Each number is 128 + 32 x the weight over its row's rms, rounded and kept within 0 to 255. Layers, rows and columns count from 0. Numbers have three digits each. The size before them is the row's rms in percent of the matrix's.

# layer 3 MLP down, 160x640, rms 0.227, rows 125-159, columns 480-639
099:105137141143150122104117147134090126115114123103142101169156111167172175181122157137134139099176067074111189092095110122125120141123113139160200039132127123110124135113151127121149141123143138125107090094109120178079060154120179164092125112072113129177139196106096138133202112111111091070136159171046117151098125129140165104156108089145129120063093119104128151112169079072163153103119104189145093143119120130152150128151165141132143100087136128179114135143117069150103139126097118
102:089118123148089143132124083139125160084165114114134125141145125176106097126144107123106112090165111159131087127136137187068108123139180145140106158122141167110083146161127137156121119069164161148134088156075179067127106066107074216137131156105070098077152190175135084205145156128150128067139158071115106132106123092117081138115120190136120072130132129131120063124118126098164166125140109153088159102112131132128128166112169125085118076093107110077116141169150106152143110133054136
094:149114130100142182132141128123165165047136106102128118183130123117073117075140150204157186076179097116122059060153147147085129120190123161178112120144160149104094165115183067137109112142113173108164112124093132146104080126082060208173175120129137106122138143148109173122120068110119106173157146066155120091083035154069136132129154167112126131130083120122086146111174141137164132136135160161103112153142079144141110113176121112141148163134179134107129171090150130136092130129089116
104:078173118133089153101147158104163153121136177098084141103176180122111103139091119093183067106132143136164117122098153141113125124132123135132142102129083139119109144096105109149150127162095131139226151123128130140111140147128135108157189137096102105100104149118134139126188148103090081130076112084019118183100120153136131181122187103099072105167119157118134103121099161129172152118123112098117157086120118136150120106189115141086078112117140088111137136062058138111104128134128151
101:085128142124139140045082122095173147117130132117090096135160110157154162210153149123136143119081077166159090171110142117129153098140132136091120153159133079135105069136075176180139144157107107064165158090133139086117113105162129169205129105157123182142102093139126110190162152172125128145117162144101065179146144090142157128135117140119214070128135154078186167124158144151143100114104147120124124147132064132124097101118142113057132116097117080135141165071136126125133111191128162
098:148126103112131102120124084119153178130121181116093210141128123156127158130184118141164149157148144156085111138143168118114165089112134174163096121108120107113104144157169141091126097134128137071130180166125111107204141137117114120134170108157154103130069082182186088052114098133157119051112141142168158134111059167130181112122155096141103115149166129051165087180118120152106146126145122150130133207167162152103165161139081109183112115180130113129127171100120133187115095028097153
100:142152134122123120160118138101115108086072105174122143183125139135162189122127113137152150164084125175177111113183136125092096100167170111098170081122122139157180150133100050169139135104125149104176152113141110120091104075169138126120134141152157105068131108091192195123117174143092110141182122147126105100128099181088168118163110142085124117129103154036127101127077035177092135137131149169108100142104144169117153133133147142116106091076116089079114166151051171191164181078111135
100:090132142109156119140165160160125163187151076135180105112156150194097149094058149115144060107107170146171123145070164140134117213133169050176132134108126099142123095173116129156093155026097105124105118159120119150096114112091125112132172146139095100139182138149111111096111133115069123122088089134111171122092094119092077119091128105140103065153141121180093161115105170089116103097137128094115120171199143127133161142119124133174156092099087155056142142144147121092134163152101155
106:130117133139078180133099144115101124148152121088141075153134140146131132110133117074119135146100172110135137105094104135092065194150090183138145128121150166117106120136060171186105120128108116169099173096165139085187070102151124107115139114106182140112146118095146158092106097189090105097141171102112172082133087144127100137132109168112080090078094130121118140055144118138047044117094175128143110165130149094170158117153140116124138086150166097141133175144153152110083156079081180
097:171139194109145117154161094133056084139122156113116078138127136098190165152105126182125177094154128114128164093163098097122074119167134115183177087157091136110153138117164089139126076107084121090170136141169137107162127155094157122095151090132092090095126155101135073202128096123133132099157083180099140197121115170147163186178156144108088120168096092140076092114198134070118092151146109128173128113056128189169159131113066160170097143120096126107143171176151183139129121159136122
094:116131133110134139113086083192103085104136150123119128127044092170148134158078149148129049154122079133125112150109122090076155118085096113081083180107112160123182141098093105093094124172107053133162124146130159095136161120176120086074090111147092135134099138123196133103147072184071091160123102133156132102133126098079170147098067168080146121060104086152103088075167186198128084090075145158130133116105150181151140142133131169124092089168133120136139179153132126104110116112126143
098:160134119117152087143190125049077083145123081120102136107101158083090126135089100081120164116121150144153170096124110084146159138154154107094113111145107198145085193153125115107186054092161255101161168121102106132161138112127164154157088101094110139102103157151159143104147089159149156134151174133170149072109123172142136115142125095099149144158156122093117115094117086170145098164144125115192120155062167133120128093111079152211158168138083134122094115156149102170099042167085078
104:129147149139147132164092068151156149114170124109166154041188088149124148134110148080064188072112152129108117149094167135085165133103137110113099172144129073197111106079123095119111186111146110106110134178189161070078130104154087134117132114118130118141108093108122109135146169124136188123177081132147149113183103182165136166120070158170104108105142087090190172084082222145177118095075127167164108116159110176119085148065112124098163150122115114110158105169195130184144123113133102
103:151154139154155144123093147121175150171105109075146161144114082140112119126095141168128123108144158112102187106144109134158152118112111124187077120144129144096143086125132155103167175128099122143118195101119101115125169104062119104175114123135119123170155097133070109164145135116096173157152090079090079111151084158134119157179126131113082160132146132127070111107078172087160128118108167125107135056100062120128112143114139070192102099107140104101130117114066082103109148079095147
102:176111145208138159107144199110127168162188147178118104123138171095115127119092116123174081117108136110095170142135072126103117152168126114089129092136084127160115132126188117164108161121137108146138076152130168131140167112129129121125132120142099170152094121122137134150142137135158116111133097094128112231161057154206113139173124075131158148121163171126180129137093151120183154095095176122118138179159061116128103168116055098144151152198165182098102166130130121104144091114129108
103:110073143129149132153101132133098094122127135159089121111161079140140116141124146087090191117119109139200139093134026160106132150114152163141109139165156096174131066179102123114103063113121175089113153107147051145093152189100156138159127175090140137147130150185119154058105134157153129133119179137121109193091145166167141171154095135171171106109137140032131162116180178101213119117093117101093116238146160096121088110084091152156168085129110095135149102116143137139136147102098123
095:137088149178136109045112120075177060120103111179167122130132114070131095150119117165135153194131121148166110133140167134167119149126117150094128062167130084089158115109100089094180139135101130074136149132133184088151121173053062188131121118125087148094104144129181170148073115134159137122144160125082171130192165160090071117098091084094148083060150153148147146101110100128133112125123115094128109115101103084120107096123160129212105055168126160138099144111148118175112107126141101
095:160139118154123099159147178136186170150169103116070140080105159167122137070146102108146163194140160111138091124185118088116085110124069132121123119181168139128153153137111171085123117167147101153153173112194123172103127179095089144100096165176159127106149094131103159140150159130128072107183066144145119162176093182140163160133134152092131163135115124112103066140138113089140152098104144107134147183121120134118096098153076109189139103097167139130132131117158189138157141098151208
098:101203227098119144102155142144155104084176114172130158089132151168149096095098139120087149134104113077103165139120094136148122095104142156110109181085138122142136082167153073097134096093142114115128083056173111024099138116152115141106139068145041132110132141125128144106099102100187096054076116144125118082085110107077163151105083103156185164116065206068142135055163124105104176096145102186144086141162109088092187109137139083114109136088114111140135129113088104100084128120093156
099:092135087179142162193130109061144169159121138103143143073084120123128158089138178118092068142093156121154116059089127099088146131128128111136124096074090121166127129104068156083137141135112167174145074140191111155111148128115150127136109132083095177086151119067158106195095120160116221146144062143157111057099117180157110081180085174114116107129142176150106120042148138168157098141127143099038141097013156096157134206108050075113176172111079100135124085068124106096141154096057149
101:127103115140155115099110155153204161095044095073074093132078105080147094161153149093094110149080127157098141166162189072091179155125124090125142166096117115107113147108132120119154108090147166069123122164176177129113216151179158122100069161141155123061154179126126158130148118128134109154130122104091110101121126175078132177115170115103123166134126149092153165108059096081171128170165181152094099159111123085155108128076151141170067138195144105077118108084171153142131088139162135
097:159151152075142077151163150135104109117074154164135136162122155135080133183140105143145130112155094042085095106145104093121112151149171146140090163154175141124082138191118104087101133143138087095177196135097076122163124103168094081110193143144126122091123152107126160137089125160138156131123106115129142153134126125074149095135129136137194171160115139151117132171173089157187140099092163117129138170131178133150133189138137141139189103174111105173140104109121134169056128205133153
100:110127113136158114170162122119141158164136106114132059196106169111144150114169083112129120077129142105098079108100191151145132146134068141130097076171107133122116092121124209145108204120069178109153050053226178165131119116199074098139152130132094089141132133101214154063134067097051130149108132102132188079131150167105056165092219172158120183131104140152086151103136128141141084162131114214108120112134120105164150124144121155150165118092131128152125095160091109105119150080154092
096:097046110103093069138099180129096047153122146136125127140179140149121097128127123119094100102139174123107151129149116115141153161115119156087173061114125119157113060124117138140132099115169150068103205060170131107162071090076079057110141146115150165209111112152152191123112157160061062150141125134072115122101127150125140117175163138164090131157091166126101193148165183107123191076183154118080163103162164079134086115081111151135088134103150134118125129099151146108127174166087066
102:150151103129134121075135231178140110186193159181126080081146126144147148126163083125101103140145176115141180113152113148113133150117152097145159118056124137108066118119161155079146115121123147088089076162145093157111146106082110132119143148115171130092135082162129166101088188122079119118128099096109162190097115145173137119145099094128158120165123105109072077156097083158194109142181157151090141147143207145130107115122127139111160088152087110133130101109096151090137096192140139
095:143127096112153141156120080095149174141172114093089076139120111122098183145137126145124161157105138111073121152127100104116046147163169105157126112139122118114108149161125175110066127109165108105095143192158121134110100137185122079137135156111193124146108137163108155171074098154140139111090102181147169121116189123127124125103102147119080158132101153140151126133178136100118158176075105135169113090035149136114095139140126092147109122100142155173104105122152137127178169132202095
103:100080127163179141075045109124078110168118152120162041116156083102099163115162130145139128132074119078132091155158105123170145139088144093114179151117173149142185109139127192123097096165120159136134143117163116117122116073135167150054120113112124147136127197125108140101168061149104112116195096110115157144060160138102107126132117083178139151149117111135097161128157158127219140114133148179135113123192140054136137115147161110102114233093160171204173116096125162098110133098141137
104:164139101108173134206105098143137145142135154089115126137182102159146162096127160141162124093138167132188172151121190099160141063156153153090105160155083113169155165146146106124132129153172107102147169105157114180151075110099184130106111113119155186122146194131133166143141136143210152117180142085154191149094176142110113176074101092113143187137144100131106145127141089123139126153156180156111151127167048142134037121197131144160109140182151160117163120082133061095126138088169149
098:133150086127142103114150131130080121126086140132115092128152159097082092156132114148161073125185101155095090076127109112157136180091113110096107123151165107130085148159157161086093126120118119130122114058113124042102120079177204093100085106127120137170110171076101172165147085112100167166094138122156144134157156160198160094111182132109144113085177185133124083103184147105146178157114157139105140094099077063140137109128128144132086131164089095135093161129136133101150116132159158
095:227133135153120128151148126100138120126083165122160076116151103097129093199165076155083097133094114087139167117172167116152085103172137115132118118084156086113118153137143121134139194115193134093117133147141127124077163116143119151190132137104097095104106008115105133116099154084142160110190109097096153133162100117161115133111165176103177133168091151111106158148128146111124076137137133118159159114188108156160113155161109152165136071161130154096159146103114127112138145107161097
099:178199125153099101103135138143107072054150110121137151095149107137137150126066139158139194181164135165101101144072131159112081118148111155187176138093105145127158190191102112119063147131105093167140151126125120158072194157121158102106160107105115109063125120170096166122127130088157111169108084153168092215079075089198095143132153125153106146125108122075190139080164127107123116058117088122137121127069132195135173186062102106135096140145111204087133075152148128132084130095081117
101:182124149082145145152141175169125123157140131126074158128067073117171164095119124163156109135091129057041134121183112118090084105130138108152121122110165101090156170113100125147137068142119104124132072134161178142115109049154119084084119138151090099156135114093144155133143098124195075085157135110139137077076102127038137077149127136159155107096097092155150097087107111128166106118142113123142062118076135158116214130133165181122104156121111141158120064084113158112093138119126045
103:164141126109120160167112158114107140123118109182112120105159138103085175122037135136105118122118190126134106110143112107098166147094152112139139183119152138158131117101128155113076019141155052128143116146097091135139127079073162153104110109099143112133142112141113136093127147110158161134128111095151158134136144081125105070123177176131105123103119161136098122150055131194100072120153159126127178122133086160123135078083103152180172140126155066134145113160184192110120148120150096
097:165134077144173114120188161122089109112058162149132148100068107067069123118134108173107150192195144137150098139186123148080133117096117100147113151169136130144108181139118155088034133069098166117162174165116175162149149119149032166089146103170126113100140093101151104091162180062120201100109129093143154122167106139207104129135054171082104149130146101087117141075146071159179140131104074092175068109144124180147160152130166176112124078119144123107135139087118191088118144119121118
098:089125103076110126140122147154123133178156101133113102165112123109147129061160135139114146090108151146157089094103090099099139168129133142154172095143095106122141146099140110140140121124070125138111056134129087159128139117154125090137156120109159054168092148122113162116100115160192106120136177104119132158096127124131173113157069146138169190047169075098135153151142102127129137086126124099136068168115157058099073163168123133113100148116157160145142088082135120142161148121125151